{
  "n_layer": 21,
  "d_model": 256,
  "n_head": 8,
  "n_kv_head": 8,
  "head_dim": 64,
  "d_mlp": 1024,
  "vocab_size": 593,
  "activation": "squared_relu",
  "norm": "layernorm",
  "norm_place": "pre",
  "norm_eps": 1e-05,
  "positions": "learned",
  "qk_norm": true,
  "attn_scale": 0.125,
  "bias": "all",
  "tie_embeddings": true,
  "parallel_block": false,
  "init": "normal",
  "init_std_qkv": 0.0234,
  "init_std_o": 0.0036,
  "init_std_up": 0.0234,
  "init_std_down": 0.0036,
  "optimizer": "muon_variant",
  "lr": 0.00895,
  "lr_mult_down": 2.0,
  "beta1": 0.93,
  "lr_head": 0.00517,
  "grad_clip": 1.0,
  "warmup_steps": 90,
  "schedule": "wsd",
  "decay_fraction": 1.0,
  "decay_shape": "linear",
  "final_lr_fraction": 0.1,
  "batch_tokens": 32768,
  "seq_len": 512,
  "doc_mask": true,
  "z_loss": 1e-05,
  "train_tokens": 507200000,
  "steps": 15479,
  "dataset": "wikipedia_en"
}
Each number is 128 + 32 x the weight over its row's rms, rounded and kept within 0 to 255. Layers, rows and columns count from 0. Numbers have three digits each. The size before them is the row's rms in percent of the matrix's.

# k: layer 12 attention key, 512x256, rms 0.0989, rows 508-511, columns 192-255
# q: layer 12 attention query, 512x256, rms 0.0975, rows 509-511, columns 192-255
# v: layer 12 attention value, 512x256, rms 0.104, rows 448-511, columns 192-255
# o: layer 12 attention output (transposed), 512x256, rms 0.0954, rows 448-511, columns 192-255
# up: layer 12 MLP up, 1024x256, rms 0.189, rows 0-32, columns 192-255
# down: layer 12 MLP down (transposed), 1024x256, rms 0.0942, rows 0-31, columns 192-255
k508 109:070140079161113178159160140159198064162130103127109157062120177086081149157142116115187085081154133148159110145169123121132188105155153089146113109130070156100108142181173114156076121170194088
q509 101:082118121152116159101144066164102063093111149138079140138169152172182132095099114124182186148116118150145116184079140129169155148087090167109144148120111141153140088069126121127107130122116148
k509 100:121115128170122172126139158159161107107142153166087125128187147130071147143138092136119172140157067135191145128176154132118163115071110125130084114134173136135101134165134142141103101201099087
q510 096:096131167156113137152094079131132118126104074157139122115154084163086102081095133201194169145072132131099122128068137141143134123044144123154116170117128143086170140085112162206112122094124160
k510 100:104189176129115093152078110118059083123069145158147158130090144127132074138134183145205133187145105121095150112105168158167164080119179160097125153175107123107112149039143073142158147095086123
q511 096:125141122118103044160141139058124122069134133083117132180155142153181205153136156124127109115115161161104198141091160164083162147164139127105122120135121159145100069131113121108118138100155117
k511 108:155095146091149053143094093154100157068137204113156095138122129111164127130101144130127124121184102096123149118114156170128071080108127122112109073165138129121172089126012137126194142108135208
v448 092:164127125135070109093154129157158103075104130132171071152057152134125152159095113099151128112102123175123094127135162161117146111111089159047066105136118117121153144108124089075168109108093062
o448 089:116113146107158112138145150128084079147136129117081130098172084133128126134167133077128118102149174119161140151128124133125145185109130132130152181163124160118113121096098149154192159139164153
v449 094:148069122128083094168114145125080126096081178177125140127135116146132168181110140111131154150094038100153135163089115179144117144138146127149104153097176164163133088122131153163149145158198200
o449 095:101122167122123151107149161089128114153190130118129072141124127099149093064150145142146102092203210173137128105173144064103173165078127122170131122126138086150129098113098139114069155153099094
v450 104:131193137154122085139138112131155101145167161142142158110059155163104125138121120106163142120066160134181154162139137146121130141132097140111087103097104144153104149031106081087159181133094139
o450 103:097118104082142127126124183204113153134136074140149100110121093097114088116149116106094145072151163112110115078104115128173113120102139086136093139170136121064119119161137221154185098138120164
v451 099:123088088207091136119166093060137073153152087184158136186128132183069143123137126109127146128117105148087067125114167145178126204100111122138114134153095156125105127108201155104108125160123144
o451 098:114090142089198094208055148140111189109184183126155105095124149138187102143107141159135144112146167082144147108141165142085145093156164160189163101086162124127133110187076102132153164127159084
v452 104:104138142068085084103052072114107092088160092074166154114121102149107114153175173108152128142139147070108146078113151126135191134058055113161088169180190178181119142127141182145119128166138146
o452 099:106118168164119178120193183101106098178114108119101089197188172104163112095153126147147140161106120145124120134135150139103135061125192097145110099080124087130132100107113078154128152135146094
v453 093:107167150095089169132126096062173092154141165142057093094111082086102093139133255132122089188192094162155177124104097171071069115113139155172151166106132138098096136120135151128165109143109118
o453 093:161118122137149063071125158159092149195087090106171163122104149153157113150125047134113157137142155155116096128188178151115181173131083115055157088098111160130161085165152103110146130081132157
v454 094:130143063177186074132093100190135091129096129164139139146117091106188169089129140143146121060131100117157122156183137119100123102170131137102091119095095178118130183178145150047175142156102167
o454 096:067178139143127154135101194112093147148171172103095154087107115126067099137132110125132111148115142134123136095086119162139119187075176138124195124160128166110115100086142161141087113113156098
v455 093:122179116094131085088178177117142179122067146111187155142197137137133058091108089099117054109197073146118154152091164149094116113114150110112107122147146137097089094129127138067094111112084122
o455 094:089150127136152162137147105129139096083123127127111086113133100151083163135133208113178130150096185090134096152143059176109120135167122107172156144152146152197138131077105117141165175103114131
v456 095:057150141141059127118139118150167162182089109133130151103149063107110172157147141127080121099133156083114168168085105087128170123113051139085153140124092078086143134141058077115053134154115181
o456 092:169167140069129140127152120165106105108148093123099135100159147129101098159120135121148146124114103162081094132111150161060055161142144132093094179104110116175083162098188149166149171084109089
v457 102:146115156128138169163121113070117176106115181113104192099127149122130084128126084136122118095170079156155097151165158108135090101163124142106188150138105141155146164113125134167209102151145105
o457 102:092173106107143085120155134194171091204131118123124090137170095130110192087144180125148169217116181091099146109146098105157156107098145069118093124132098166110095133157140096171106151178099126
v458 093:173164085073110041106095117134107153128114215189116146123087141121083204132126133120128143119169111166139138133088102090165141111098189139137121120171079111076121090213133123152143181105132097
o458 095:141187125190110170089180128101123109137098072111084137132136125124145112138152083160135092143086153072174101100169165091103109162171072111139120133098177094154155144146122166127083071152134135
v459 103:098168095164102139169121095051127082142103128109107109106087160140124181113150080086135118193140123115092095097073143131097097144183132106096126168122148123115105160151149165107154122131139176
o459 102:150114166088125141139145151137117152125151119128175124126146112133116079131140151128132153048079124138138128151133105151139112108154164127171150148093164105144160160131111138163086145115161099
v460 096:129148113094064124066160178105136149113116091140114122127146173115120161110131146092107128116189142110109117175135090127138092129086110141118095195087180176128124172039171158104110122134116140
o460 096:113132104184181153183107102149107143146145126129165173111157170180118102140135148164157109122059187113198088108132133125139180142149091099086111088210082075100137169194128132114150149081186137
v461 103:118118122159118093169121100121159107100091095107180143138092123140161120122136095106128143117173075139130125088127151124113117122121120099145170139161146176107115133097210120172111075177125139
o461 103:150104134081154149176091133113156122168103175189124068083173140104134138100112161117107106078178118132122075168138106122179140155107135163161045172106170064136100072144022089108130200113158159
v462 098:132120158091097074054115182120121175131165103132090107104106127143136156125094135180115148132180136085132068151141082085092201149105085108132159079103083106088173127126146163155132135160145039
o462 100:139147119185128120156185110179142081033179197140154109102146165112197139139164078125153120106132132157049140142108180145132110078179137110066105156111145123169093088081106117122115089116154177
v463 096:139097169125096097132133113154142154152142135120159160103071118127133131137127134111121107130227097171185164140168026145113135152150128088092174166189154165146104116100074147116059140182128119
o463 095:152136090091130170129107128075141079149122113130099073128098101084113131110153131115156128194189147113140056147099138058150152118120189141134106175071143101167163080144116137132142187156150086
v464 096:139185155123203142072139151122110138101133138148165113144085101140093133142116118109137142113158144090168132160227085152118093074163111082128070106159084066123073036140155069100153100121120032
o464 092:125105151124037140077143163120136170113139077147103139115204165167143103095127103090098106180099129089112096149121137136176172147064166081125153119059129137094127200133168182140145087098090186
v465 095:162169151115148129145155125096151098143183162169113138130124133150129173097146135101169052066115101104123100124098135103129174138189111068111110074167136164106163135116116121170119163163168099
o465 094:110170154122155118030093104144144145096145104091107112152108171116168099158124120117055139211110121184109114171078104115165069096075153221147156177052112128209155088111079143130140082147101110
v466 099:116131172064147108152107123210104122164183120107120174104134145171112169158082085136192140104074137149117114121100154188107081145151108155108114105132191139125142097088144081129104147120199118
o466 096:143121131167122146162153169124162127059085108060068148127154142090144076090133201108097118091147205126181098106099117123143120109102170168191147110170124146138177147121140100150141099151072146
v467 101:136119162142105150146158205177192097124058104179135122078090113121128143094121081145187075144140110153113103176199098151131104111092110136151165140136124137101133115138126130193108140140151117
o467 101:111157113095113118074071074119083127129178122126104111153158163133098141176113142138144167141132127159115106139146153090106158179086139146128115144079176104119135101167099144161190132151130085
v468 097:098122138172170145137116105052147116117075115136117160143094119109102140155075124101144188144110157088166118119149119085097157187096100161076156206191108131170121149105141088178097109096150141
o468 094:185128085093115158101143153149126132107145132117152127147096126158073135090150098123134141111137124126122122123092128106122105059118180108195124111101065171064192109100110075167170168196097129
v469 105:103117151080120141109116136109101134132191146129110117064207121087112144086135149121159139133163157107112126099124119207161111176104141146115215144163136118140132091155154116139134196091101182
o469 100:114137103195078145117137066121128163127074138089117109131148128122182138182121146133083128077122105108162183139123147076139122145133130093086123061152156146089166112127150175126093085167121014
v470 093:064145113094124142171148055148119135128163159121166118151078150132104079153149157134137116158144114115129141090121112156155110151109156132128116119125141141144135110073104155096136161144088163
o470 093:133137116145073158103123194106133113108111135146118060152167132088123133192172087145123149094150192144158112107155134081116126110128099161109139106154121122080096134171104140148113157103190135
v471 093:155199162089109129108184150130132104090166117189175107108136139138112168184169115105150119116175097100129146126144096123156134133125130156142113090133155164100142097100147140117186115154150060
o471 097:111121114153121104146061142109144140121158126103105102129136124114133098018103131142049152169055129143095116147132062164119164096165079117144137207143089086130088137093193137129106130107146128
v472 097:109096141152121127072119113148135147109130194090133136163101153170199119193179170115132198128187053146089141157102159094164126159176086134056137120146142147100098146150138104091089101134138117
o472 094:122134091109178131189112120126149127127119120175149119125130104098073174095081136155096101102162147098154139162141133113138105135162183146165144153163165170120132122085080142162157135084186138
v473 094:154163179067077078129141067162158102126124059147160180141076101182117102127153104151087078174151164129143117108138137172204122132147160098186126082100128155120178158154102154194139148125147133
o473 091:116087106182117122166086184128108115171185170128110148140125153141076174138109163081145136110119137103114155152081156103065138113130087163154128130137165125168150113135154091068129110143152151
v474 103:167151134177138169070161125118161142184110150140078091126156152175106102117182131169133138104122108109110135178106079108133123123070088169102164119162122114092147020117080139143090180152120097
o474 102:144160152118111092089106159188162074110150122057121157158155105121108141167086150104120127129090126116131126145090125159150131179143110087085166125090154173130136133124160151130136138083060139
v475 098:200138146189112166085078129113069103080148137102144121106140138138153110140138139132179090122078162101123098112139164134157156149172166205159108171127144149185130118155145101116201086140159113
o475 096:079089120115115128098117161131145140174122118152151098133074103134131100100170165136094143119146076145151160145090119098177096163116153090119133110124101138079157137087155124172143149158129094
v476 100:132120177136071125146112123147130117114153144101124101186123114055121147113046134135114064128092118108126155121161194177147129071172148125169138178120121141168149099137147108151128126138157179
o476 102:154075138115151181136139137064168133093174098170165149091157108158154122104146106125192160121197138127110132193101077115105153131113146111102113113133144126101082153152141108052158113120159065
v477 094:201159132109080115164117076130081114136141161158105187135081055076207102203090175117139141110124080108109159087095130124146159118111130131144134056182121079140108161167135129149108100069185133
o477 090:119087115130178075120167147177165153136107115152192154177122146155140088098146071164178125164141187099102101144156161123156132140107137112150131120092133144128090206140163088139119117126090189
v478 096:122127133057128162164058158159098130089095146135126152176108112133156124159145143163109115153117158133134113168165124126095068186124128069162079106156149156133182142122168098211055160102143159
o478 092:169093097160125153047146104049121100180135150141130107126157155131106129102102125108142155175130074118152130060155148171146183060147122178122148147158131101065028155165109141061128122139123145
v479 098:132085166095097168159136160108136111174120112132097169111123106100165089158156117150163137133123141107133089118134122130130128141145151158093134116182166116157131135167172083069144142168104130
o479 097:100109156148143093114169133118114080119061183133147155200176132164103125090125103063121080129131176165171165169164176120096117152068130135160146094140151111122125107107108128203125118136125155
v480 103:157079113137162103084110112111127097137101156128159108162101083112107157176105108164133126136093132154200134077153097114151120194140092144155156164126097137131146078136119106136162164130129076
o480 104:114147108124092136120102167194094115162132116140108125161102120113115098131129119168180129141130167092104090131147126171127101109111170115148121091037156077105106116137120144106115061108131203
v481 100:144104179137155086103101115124129163098204114121165140091163117141120088035130131112124115138157127183221096095126141145149098086171121142126101168098116133095099117137133105087122162152077060
o481 100:095160137166075182121194082106103116145109141133095130099084177107148089229115122143162140137120175090125195121060133145126161129090171086127166052136095116100187199154106176160104128129137152
v482 099:145159118120147200115116140110099087152173192183146138141111160108066141109116052053142175100103108109123138122124135081149170165139133111168133094140157114157084151153146117092098163156171151
o482 098:117084136123103127086158159142169136110098087128131136134110093084114124151143141144095119166142113170146093185112073137149176132157134188113160193109135176200142114049055113148157104160091144
v483 106:118147144143140115142123061090115169197110136131091172094125067106109136052134101110213140143163147155057137100139105146168184144134128106132182135130145089142131146116101203123086115184152140
o483 103:096096097094147114156156116113105115090111140125137115113117176169138125158154176139110166153102119008187147140125160131093133134063112125093081091161150139141158199096125131107143093085112137
v484 099:116123183138144153140121137100139089134171146101126148163067123137130133070126088087132078090077096095087137113149089103156135161130117123024072148148129138117126109120140130127102137100124143
o484 100:088125117127099155116159107161158134142157153122153131071146130080206119142156199101101130102142164134171152169100144149143139117120171100139140142121157098132115154140102154142131129118083050
v485 097:095140185115094141142107155174202117110117089128134068128151171187130106114111114119144090122118178095102140150119099112118102147152182148135107144082156121151119135221114087139091088115102090
o485 091:149134124138164142180118129141114150206167153182148153149107115067090159130115144127118137106166067196120106165102138101071143106143137063156138153156106110128123105124122153123218170135076144
v486 094:159162171174116073092122139134156122145109118141127121127131126146091117084125157115091100109130157083100091155073159174104103133145125141144142136133116156162170137151165112125114138133041122
o486 093:138137151181126178113191110105112167079118117131106083149139053157116115197163068113173138133149125140144105099095139076131223137115135176156095136091093194094104087110128159138133127093182152
v487 095:127134138156132109209144126140070095102132108097140128116147106131112217094156233127099189112101065074140132164161187120152107094166106151101203152140136107181129108083176130139178123068167105
o487 094:096128129093136153057131158132150163115139177158118131122119090120108108145177052116130103152109144183138165061113088097130199147082099083202068096081124121124105131146055131139083153144088122
v488 098:085117178170209131159111159142178101101111123181043133180089089127154145117162176116171127172106108092097170074113201059143150153165125121119093111146160083122160119120069116070111077208134083
o488 095:177133110146081096125128119101159141158138097139154144170075155201099116134109049140084115058162146155141130119129105129068156178121102114172108119146100135141130129190169099186128176141144152
v489 093:104130140142111072104113118119110121141145103100080118168131157102140110080098115074106197119177112186122112111105103123096131161077120152164099170132112136090084129185184104098127139148134132
o489 089:103161160097110177109128140125192110120093158145199136069160083113189137196170119140082071140086118089148091139149154145167104112158122083138151125064162100079177104128082142117129171111144085
v490 094:138124165079111178102058139110097142103130120110173100185112173157127129127098155192108076107124119143095110130134176060142120085128119139139139110147061185086154073097116169138124067216140098
o490 095:094127183133179114102126122101167114159119142115102137116082145124150166083138085097115144134134100098144141092091090173096194079121100114097122143104125067160127183137091127083173093070175165
v491 098:136080142096117123218135123156096107104168141096109155157088115133136108091158120154122071054127126174116162160132102130170160139123102158038126158139153174086134138089148161105137101107088070
o491 097:111170134144142111147122118144156162142140095097131138133126167098099123173114125133185234199083069127115170147080119124093106152125111108153126184150127100163123097133149194175144141092154129
v492 091:131145138120104126119162092126100095066197106110152059190126149107128114161131188102063113145091078123169108132173137163171106124102089131088144116118105116087093133184149172139145183131127120
o492 095:094128161130110113124113181108105151170090100145154160073151067118147106120134139123150124120129194148096165162105195166128181141186155113137121151098152084109085091156198119113157070135145122
v493 095:177125147138153087136148095145100146115142148100172121113105096133148106128162052068071123125127130105082157100150218138151126138087153202121173156129140118134095118120152142078130106124079157
o493 098:092080154134109123180125098113133114115126119185087134194173141069066091140115177148160177159169190154121129159098136148086084102117131141122085157123181139118144080147060166105114167106175151
v494 091:156164142111111108191095144089087124113091122115141136122151152141169126147069186082097086125185104184115158110129143087162181207132100129125075113091100088179141074114148140083138151133156124
o494 090:105094105169173137101144116184130171186143096077107053173155149077164144127149109174172148184038142093130059105108113112077095081178130128121128137155144144076137098096149097185163147193140143
v495 089:103176185104176113102077091080107089107136106152107187187120123169134129139114136068153125125138123102031157099133118177152135128193134186086129158196127113136088142137143126106088074102136098
o495 088:183099107160141090128117098155149174110119119143125117144169154076119129131087179111107118133113132114140117140139143136129109130133107043161139116112138185124122157109098160137156117095117114
v496 097:082139124112120154138120164129113104154128117140108137087119120109099114153161133115074071153102145147139145117186151091121139110157175142117194134142126097090101092106097133073103103089125105
o496 097:170174125161155156138105125119147121121112153136106135165119153066147140077123096090102130137110137128114153142119080118121052127047084077098024142183108140100138126100200148123143124108088092
v497 103:114120112199137161136086129152157087067136116111124158181132110145196099136130129107108145137151131163122128144125107134141157169151089062134145147087079161184106170103155137213107102117146146
o497 096:118150141115144160144141118153121146164151109155077145093127154148089163156084158182189091055147189150160096090122212121147153145097208207173122120155162098098124100186168083115139163107120074
v498 094:084168104116123149136160198141089157117129153119116185153125137065102078146055143120215132143158115103147102095130128155084204128193109148125127168090104071114117090167109125119084043159128140
o498 092:098118167149109118163161110100179159170111158096100118102127150131188184141178133157143152148119178169117166187115130102175140130118089110154185075145116165183172158119132125134125139085102049
v499 094:178175152132147200052085139130209162138107092153127054138105104112132092110167124143094155116167094131145125148014041104093117106146164145149089179145083143080144126095090157122160112141112169
o499 094:140177113156123078132162084073071074124094158096160126123144129208140137129161121050152132089092151143138101104117113141141175119151134143127135103109101089151120115175168116107109129125204101
v500 099:112166115115102126147162169147107113122115147112076089105111121120090056164117126161167137129151103179111215142176105066116127087171104166092137111104130153095166130080179155145122110129149110
o500 098:134115081096127106123089065180103122169125100151086150201159157115114141126135155099153168131103126085089082122077115129161143198057154077095135140129155079110140144106144114163210150095129137
v501 097:137127132070106117142115113115138104114102161135130141139123173068198104137149051152193098190107107131111057162178110111079115136104114093184152076096077122131147133139157153084139101114150158
o501 098:117148161147133125113116176174143137128139138106166113108159106194171169145125197110115097029135171159120139149132146151161128155087176116107112086157168116137155118083177078133151134162045200
v502 097:126152144096140103088099182172087115124163145134139138140117090089106110100149164142151095098118130173140115169141055158076085124155150137102089142177134108172133129135153121147123177132095100
o502 096:093100119167108143105154121120181124161086108152126101132060126149129158116117047065132131157182123110069102143109131078158142176123181164116168114104148124139188128115115155164123111097137128
v503 092:126163133116111120103118070113082125131146118087168108167109188156078110090184111142127176139135086139140111124079178160105135131165133124165154090147125102139159076148125117170112140089077101
o503 089:079122162073109106101161163140122140143081175159134082154141070149168104097093169093139119072125180138175137180185117102107155135087102164151106151132168127127030080072136135143128098182205101
v504 091:150105113154131129109060074108165091092137178147108144089154055142131096124104146134072110132169067068172101122076157140069126153115121183203117124117132208186101203121124127160140115136100094
o504 094:150186184173128133148176200109143090159105101159158091145131130115058136131131175133128121081150166100116128092170146127175128111124159138157105081136128126094164075100082084133109138098139181
v505 100:134125100192099160121132105162121143112151105154160073192079131077141127179146134157165127113132127117119132179143092174150033087114119109089151101060172169158203139137137124119130164114102129
o505 099:136158136125148094085164133104163133186128130064117168035171151158101100156087066131071126075178089160082155105128137122138141163202183171154107104164091126098018172175164137111121151140077114
v506 096:102093179140099093174161124127131102122126117192156153157117129133132147127129167102179167116100111161156144087100126111142130175147195104148152097177111158152155116078143120145209077149121099
o506 096:125128130202187132166100094148112122148181083124070104124150166078118138094121184166107110126144137099133144112153155112122149131035100181117128170085155115129164128147132126108124143102167145
v507 106:144088149116152120110153132147168142090151068204139084078104167125125110101121115107113137100127090184130122109074113156114103158140162137138135106111161201116154134155117084133131158174179104
o507 107:129135125182064077154122098193106068153130191132097157125113080132157135134126124140104130152137079069129116137142136153150207160070125144083091179159162080102121102139189162124127090130130088
v508 097:117133138191178164073113122163152109129152129141224141121152085125180143175122108080181158140144129135070115120097157136105067110125128074169163149099101161152140099176145146153096177111128108
o508 097:121125110094096167105155106139103164133154118107085125151113149168151116085138187109123050063145081111171091097160157132134152115092160174137093070141102146118132120070099105095123088121115131
v509 096:093122121088062174098194063129104146140193095079154111151168083129104120094161106143104112086113087082140058129155110153132142171091106084146116124142099164093150099159161111122100128151130128
o509 094:118145111178116096136128144175141125091129166126109110101123121099157082174115152144188149129089170104045191135101143100136098086123145145099095110105168085176102090060111115088088117094170113
v510 099:147088171105101130161174181074176143147080119201130090164108087150106101139163114161142144136171099141164144061161141137126114116092059143101137137138126070095115125138125082096067141178120149
o510 101:107155051130133089125114082159075099145166153079145082095094124104122108111135103134119126145154160127093143137156106121074212141138184136130163182131078173146116127147153091086087134176152121
v511 090:141116162079089165096146150132149172132116150093163117091175167126167157174166093089082157104125059079101138139194154129124186176087123100173159100162123127148113166143040129088135185111141095
o511 093:152145123132123149095170111112163072152087111125143170166134133128142071118098145161114092176088122141151173119107081187112129093100102112089114140105128114092140113094175138073098117090123136
up0 085:157127115141076150155129117150152108145180145118137106077106110176138079159143108108137130121113156178121108102118149124136133092158174114073087086128160125159141116167190092099177157103072130
down0 089:087152180107180111106181116101179164089120113175125070193086146126109134140124186112115159142118106093124152121066102182099172107158127146155099097134113162054125159067086165178118111109151075
up1 101:144152098095139114127141079088164114154159128162139136107109151141138167120119111141116136113105151126090105126173131139184178125150092147074130140080127086123088204137120128139127167157127126
down1 105:128170135103088118082080152188151136113082156157140093103126125098113132111071198177094102158123123152135081122088108116155143066117176186123201165156101161131098154147122090080129089138134143
up2 102:101133116128185119195117143174138091127064140133141124135160171082120157172151198130118062147109122074140107105111150125115157143097160138143130119117112136114129159150130150138088175139129094
down2 100:130123186079143131146099146167158119151149186096161123175104137138138171067169144125124153159110139173134101115165169136072131092116143173104117191148118142116154135044144082171122110176090129
up3 094:175081074117111179135116153173143135101143112075117133159089139080074146153138155091175176087152191103151145142090087103179123091125161127109111138108181097114124054151128148125086011148154137
down3 097:123155166139164048120076139098223103129123117082154109112157176111115179152087178147181149144177121175128117104184109192157171132118156150153150140104144109085117092113130153154154074146112118
up4 096:101108127131108114124095158073096105150121133148123131142101168167101110117098100077111160097144159140103122191091071114093080171142117110143126160104097176100192070134146126143134080124167200
down4 098:095092077115132120120164147074190159167054156196152082098120151148105118145106143153128076158103143186098167114151109145105111107082127156151134171083156176075161136125167115129152074142119141
up5 102:091168106105148077113146106158156154143153097097147134121068124088123088089153109142104137122120149116087121127149160155194180108105150120131183144123206170107134127142156145175150151167148131
down5 102:191139109118094143066146080154132133105103093138146087093114089137098109151128092137128120132109059096150180111186130088109070145109107079128158097119142125169116119198152151132124145089143150
up6 099:106127115100086139082068104171121110134116080100140135115120078119160165163168116120144121129142105090167103150114100133094166175118132149064163141093119100151043172151064087149135158114168172
down6 104:178124170125112162138116168128094141176149078221137219099118146127120164142125125147093103177144117131153094179128165104126060132119131132135161088152075145087148158111129108116216134131063168
up7 099:100184092130158161135123139144108105075183087136132145099156077133072093138168127158098158111117118147163146113193091121170145113134171119133135153121137159145162126103121146109150154156125098
down7 098:120102080190142083138081178159190120119191119138078170072138126108155118134111103131130182127155123159124142125145163096118147091152070073197085141147089156111120152095075170126150098200125188
up8 103:161169109156151085168105112099133166139095122133200074154168156188121085062142126131123137085180107153086110096096150142133165117114135130160129123123127225118082163106144108150173120136125114
down8 102:136179126168096104109142168157189116116092115135141149169180116111149145161165169050150174116042119092107144114087144161126124110054104115177111101125115176147148127071100093098148157088162135
up9 100:108108068167142145131109162116098141168132135100076121156151153147107096114107137144154138131158177114127177088162164127157132139097087133092131138165100115106102211119162051115112074109078072
down9 103:108152145119129116171161110163150102125087069070107024177178159198120087126139142118178115096176142165142180194087125109088143145094176170123157143134158122136084116127122113136177172046118085
up10 108:067137121084099138112129111122156125155087144127173124183166084151035063104072138120100146162109132159123101166145118133126143167175117182131197119133120126215107132204088150105156130093169153
down10 103:105127075101146135090162154076072103144129108102175062185114147114141130135112112122122189122158129158130149142135118025134146164104085162147066104113146074119141133111092120141128137131116118
up11 099:139103098186165121146091156192083107102149131090171131132155172099120154103127126110085148095103109109129184138120129130111201160124134157115128154155098102137175151091094131232115153113156146
down11 094:177100184167126092136117152181155139114122153061164107104125105117176098151172156103087112081075148134176145168141134134141128102135137067138189111158123140113149145044115134162137158126100119
up12 094:090174072069144073153126140088194115133094153178100105147167120131104102156132144119163195124082130138155174189116125117066125114129118146126142160126096127109094142169177193130130095068093135
down12 092:120148122124130120105096142137094088115091152144189184172143105088153138190116149076168160112111135078186183155117129151161173065099111169150178115144072154151129132135108137159122095136148143
up13 103:165114073130075148140093106109139144080134081158078140111119154136124185196100181174146173120150084129108151060095093108125195198140108085158151127156081124149152094133123137122038127127159109
down13 102:119185154080117164079167102145142107109110087126115140117099133080099079072158171173162120181129098089115101114134083090130106091105059088170118079100077137198130126168097072138133136084143145
up14 108:164143126065133178121087115167133135138130123151166136147131141164150056202100108120126115088136153144135144138093121141113160157155101163074125102073151136097160155113095127094098103145144130
down14 108:107111123153102110165129088156140136122116120148043081065126092115066127165116139095149109112086169130102084086146224137124159144192139172118066166160169131110099083153093168086101085161148131
up15 107:126107124134156102140113156161130081122079129164116122067064102170137136172112141170135137121088079108108158132153190165139188092125120133123135050054078141145187140111135121155134121150131079
down15 105:121165106128131166100128076130115117130073117107109112170141054090107162126113164140108131138157164128059098084100165115139154184096185158111146142112118153121150141114112151128177182096088155
up16 102:159193127173061138141119127139066081162102133147153135161025107057108128096136113156122171104137116141207140149160122131100110143098104081137126160134093141122131115179167118133118080110111171
down16 100:112072110125119127119154123161084045159060107140078101204151156144158178097145117068087057131116066166137125126127118132165170152168122116133091134143113104149125117160126091108116065104152181
up17 103:104130112113105146121063101105089155168130131161112096155227175096097137187157126085120138065103078178144104113067127136122189124086129110088164067128140117163143130159161098120113122101164165
down17 105:139168085136125087119120150190169115084148158142101144144142133161101169072145083151170158110101169113100110125137139152131176094148099159169104144114142129101117160078160161109163129110130196
up18 099:120107111151053073154180080105107176145173188163091102148146139118148120113158122156129085171082100113149121149119104179148146129098111171057153150141060132127176177155189127114132152119162113
down18 103:095089195015185115121177210133142145194107113224168105084105198138147078134115118149048159056120162090135137069099108100124097125131099150119146132109087138117125127138110105139164126135125197
up19 101:098154090151110125111090138115106084102152160136156139152173180146155109138177103145109152104106158209135164167160078148128138086121101058124125117096134115126153145144123166094165171112162129
down19 098:144125136120083162117118157163095122107074104146064170120139108195106118148167125160122167073127113147164096105112123152181140112126121143160112106153109103117119158029089122167148110165129089
up20 097:119179112128120105076095036095152131128120083142129144125131160097097078130120145158147141172144122136157143109076152088079139114107188061071109096171121116113179091175160174120165158150115147
down20 096:072143153136154052160166149172121144161158184120116057162119141120145121167157086115123116089050147143095117119084100127152104094146191165187163136109119082155126096089109132205151133114101139
up21 101:193084095131159146151109134126120112174141160143165126137134142142049136081127130180147088153098120125168124148129166134162156093080113166162108116137103196106204073150067120072139114130120098
down21 101:133117109111097164140119112148212135075092076133103127118138105196146067044090157171140123102068145193121165139179116126151101115172129087133148070211127135171149151136175149140139117161110137
up22 099:157153070090090144105120150197137127136132151119060122126113147182116153164158151087135111141196125115075133093141130108118156129151140116091102146072100072048109155138107147136120086118148117
down22 103:219100166167143061090136122125121097112152155152177192146089131090067142137144097139126156084149111207178105163102084084092170140110133155153136178129143127124104156144137169100095134162125079
up23 095:136147117151144167130147079141138077191202163070135104167102034116054104141139152198116125121152115156138114100154151146093138155161090107083169105115174127115072171160155117106132150150104165
down23 098:113151116122114088079182117096141115128167180113112074157159140133165110137161149142146159134137110104141194117064064152214101121103128123143141130134114148083145112102102116151144121094063148
up24 102:110208110142064120123145142155160091124123052046169115059152155093084124191107090118144098198110109113115130090163155134139084115171141096088152053168137158090101151131145084126164155178134137
down24 105:166104133095029121104155119046138137133078092133094063088164091053153150130117135147163104122106139071119119121096128107168151100109121187102163114085107146076091091107154150120140092109125163
up25 111:150114122120110095116156106139064106169170112116193144101174168170104092106157096144131114173139180116144112096124046054038134129082131146138175081063144131131146131114127150148153138119169098
down25 110:144160095092255155083101130161139113133133125130166116135143109059163156134099104144093140155148115141110114103149136193101145120090094132108082072174141107147103158100065138146188116113114141
up26 105:166123076167093136106126140116131138113122115148152169121162138119117130180198123065125182124145153120126187101069101173143136128110150098092145096063098136150161102167136085183120102090116149
down26 105:175124181070141137124126148133118139068178139118094100167156120128115169088133138135086197088078117079175153131170160139160125114128133110125070081084056131061077145155099146114187078119091164
up27 094:062112127131162129127128139111148125184102105083128159122197082096109122154128086077117140150134132087071151138124153122107108110127139133115061120121119144168137144151127106053170109145107121
down27 096:064138059094077148150186166158148150097110168130132137180117103088139113119084124098149070149153072089103113143124110162158158111100111133151071164177137174127143088095152129117170090127151093
up28 096:113106124177156112118161147124122142119142128153037152093069117158149151156113132169106115109111130116105150117124151156105171143177159049128160100073014115183136153064078174194170111141060142
down28 101:093120154116112219135112157122113155135163142144191108170167126141123172197073129151123137115153138126123107040116143105136151128142145162076124122078048129097070149154161133154122163088089131
up29 095:143153084165079107131201105162104098136143185133129111074131119103105145124135105095164148095152184153164132185118108188127148105181136099189180128167170135147070140139172141129115102102129126
down29 099:131109149143103144169062118171164171191121131152162134114093079135139132135194141138108128136216104128131149101134136066123123136133121088145205213116101125096152109102165176149194085097075166
up30 094:194101150076177124217149078123140170136114151092169148143113143086087154078117090148116126117123165044125138106146097047171132139126197165119121135126099141109096133099138109070116142128091083
down30 098:117101076129135140182155138114140156161145117120126100111122127075107124106143175114139138146127131088087157162171145134088136066124172133159092161158116163099132116109069112138065093118109133
up31 108:150181189112106193084132125132111127114137141145077144077091093137069119108130111119101137137119127159165127176103118108155188115161129169091185152135160146098124143187208159071118107133124136
down31 107:139142162108089105117146140149119160136178101145068146132133136106126174150139184122134136052092084073145119081094052123117089165080180163152121153117142046150082093084162139097120147134155137
up32 103:154114171124145094135076135095032140116123163103100137149162133089157128134103144144129187102098143074150115131147141180124215156151109093071159021143127158082138112125163117124118071131109133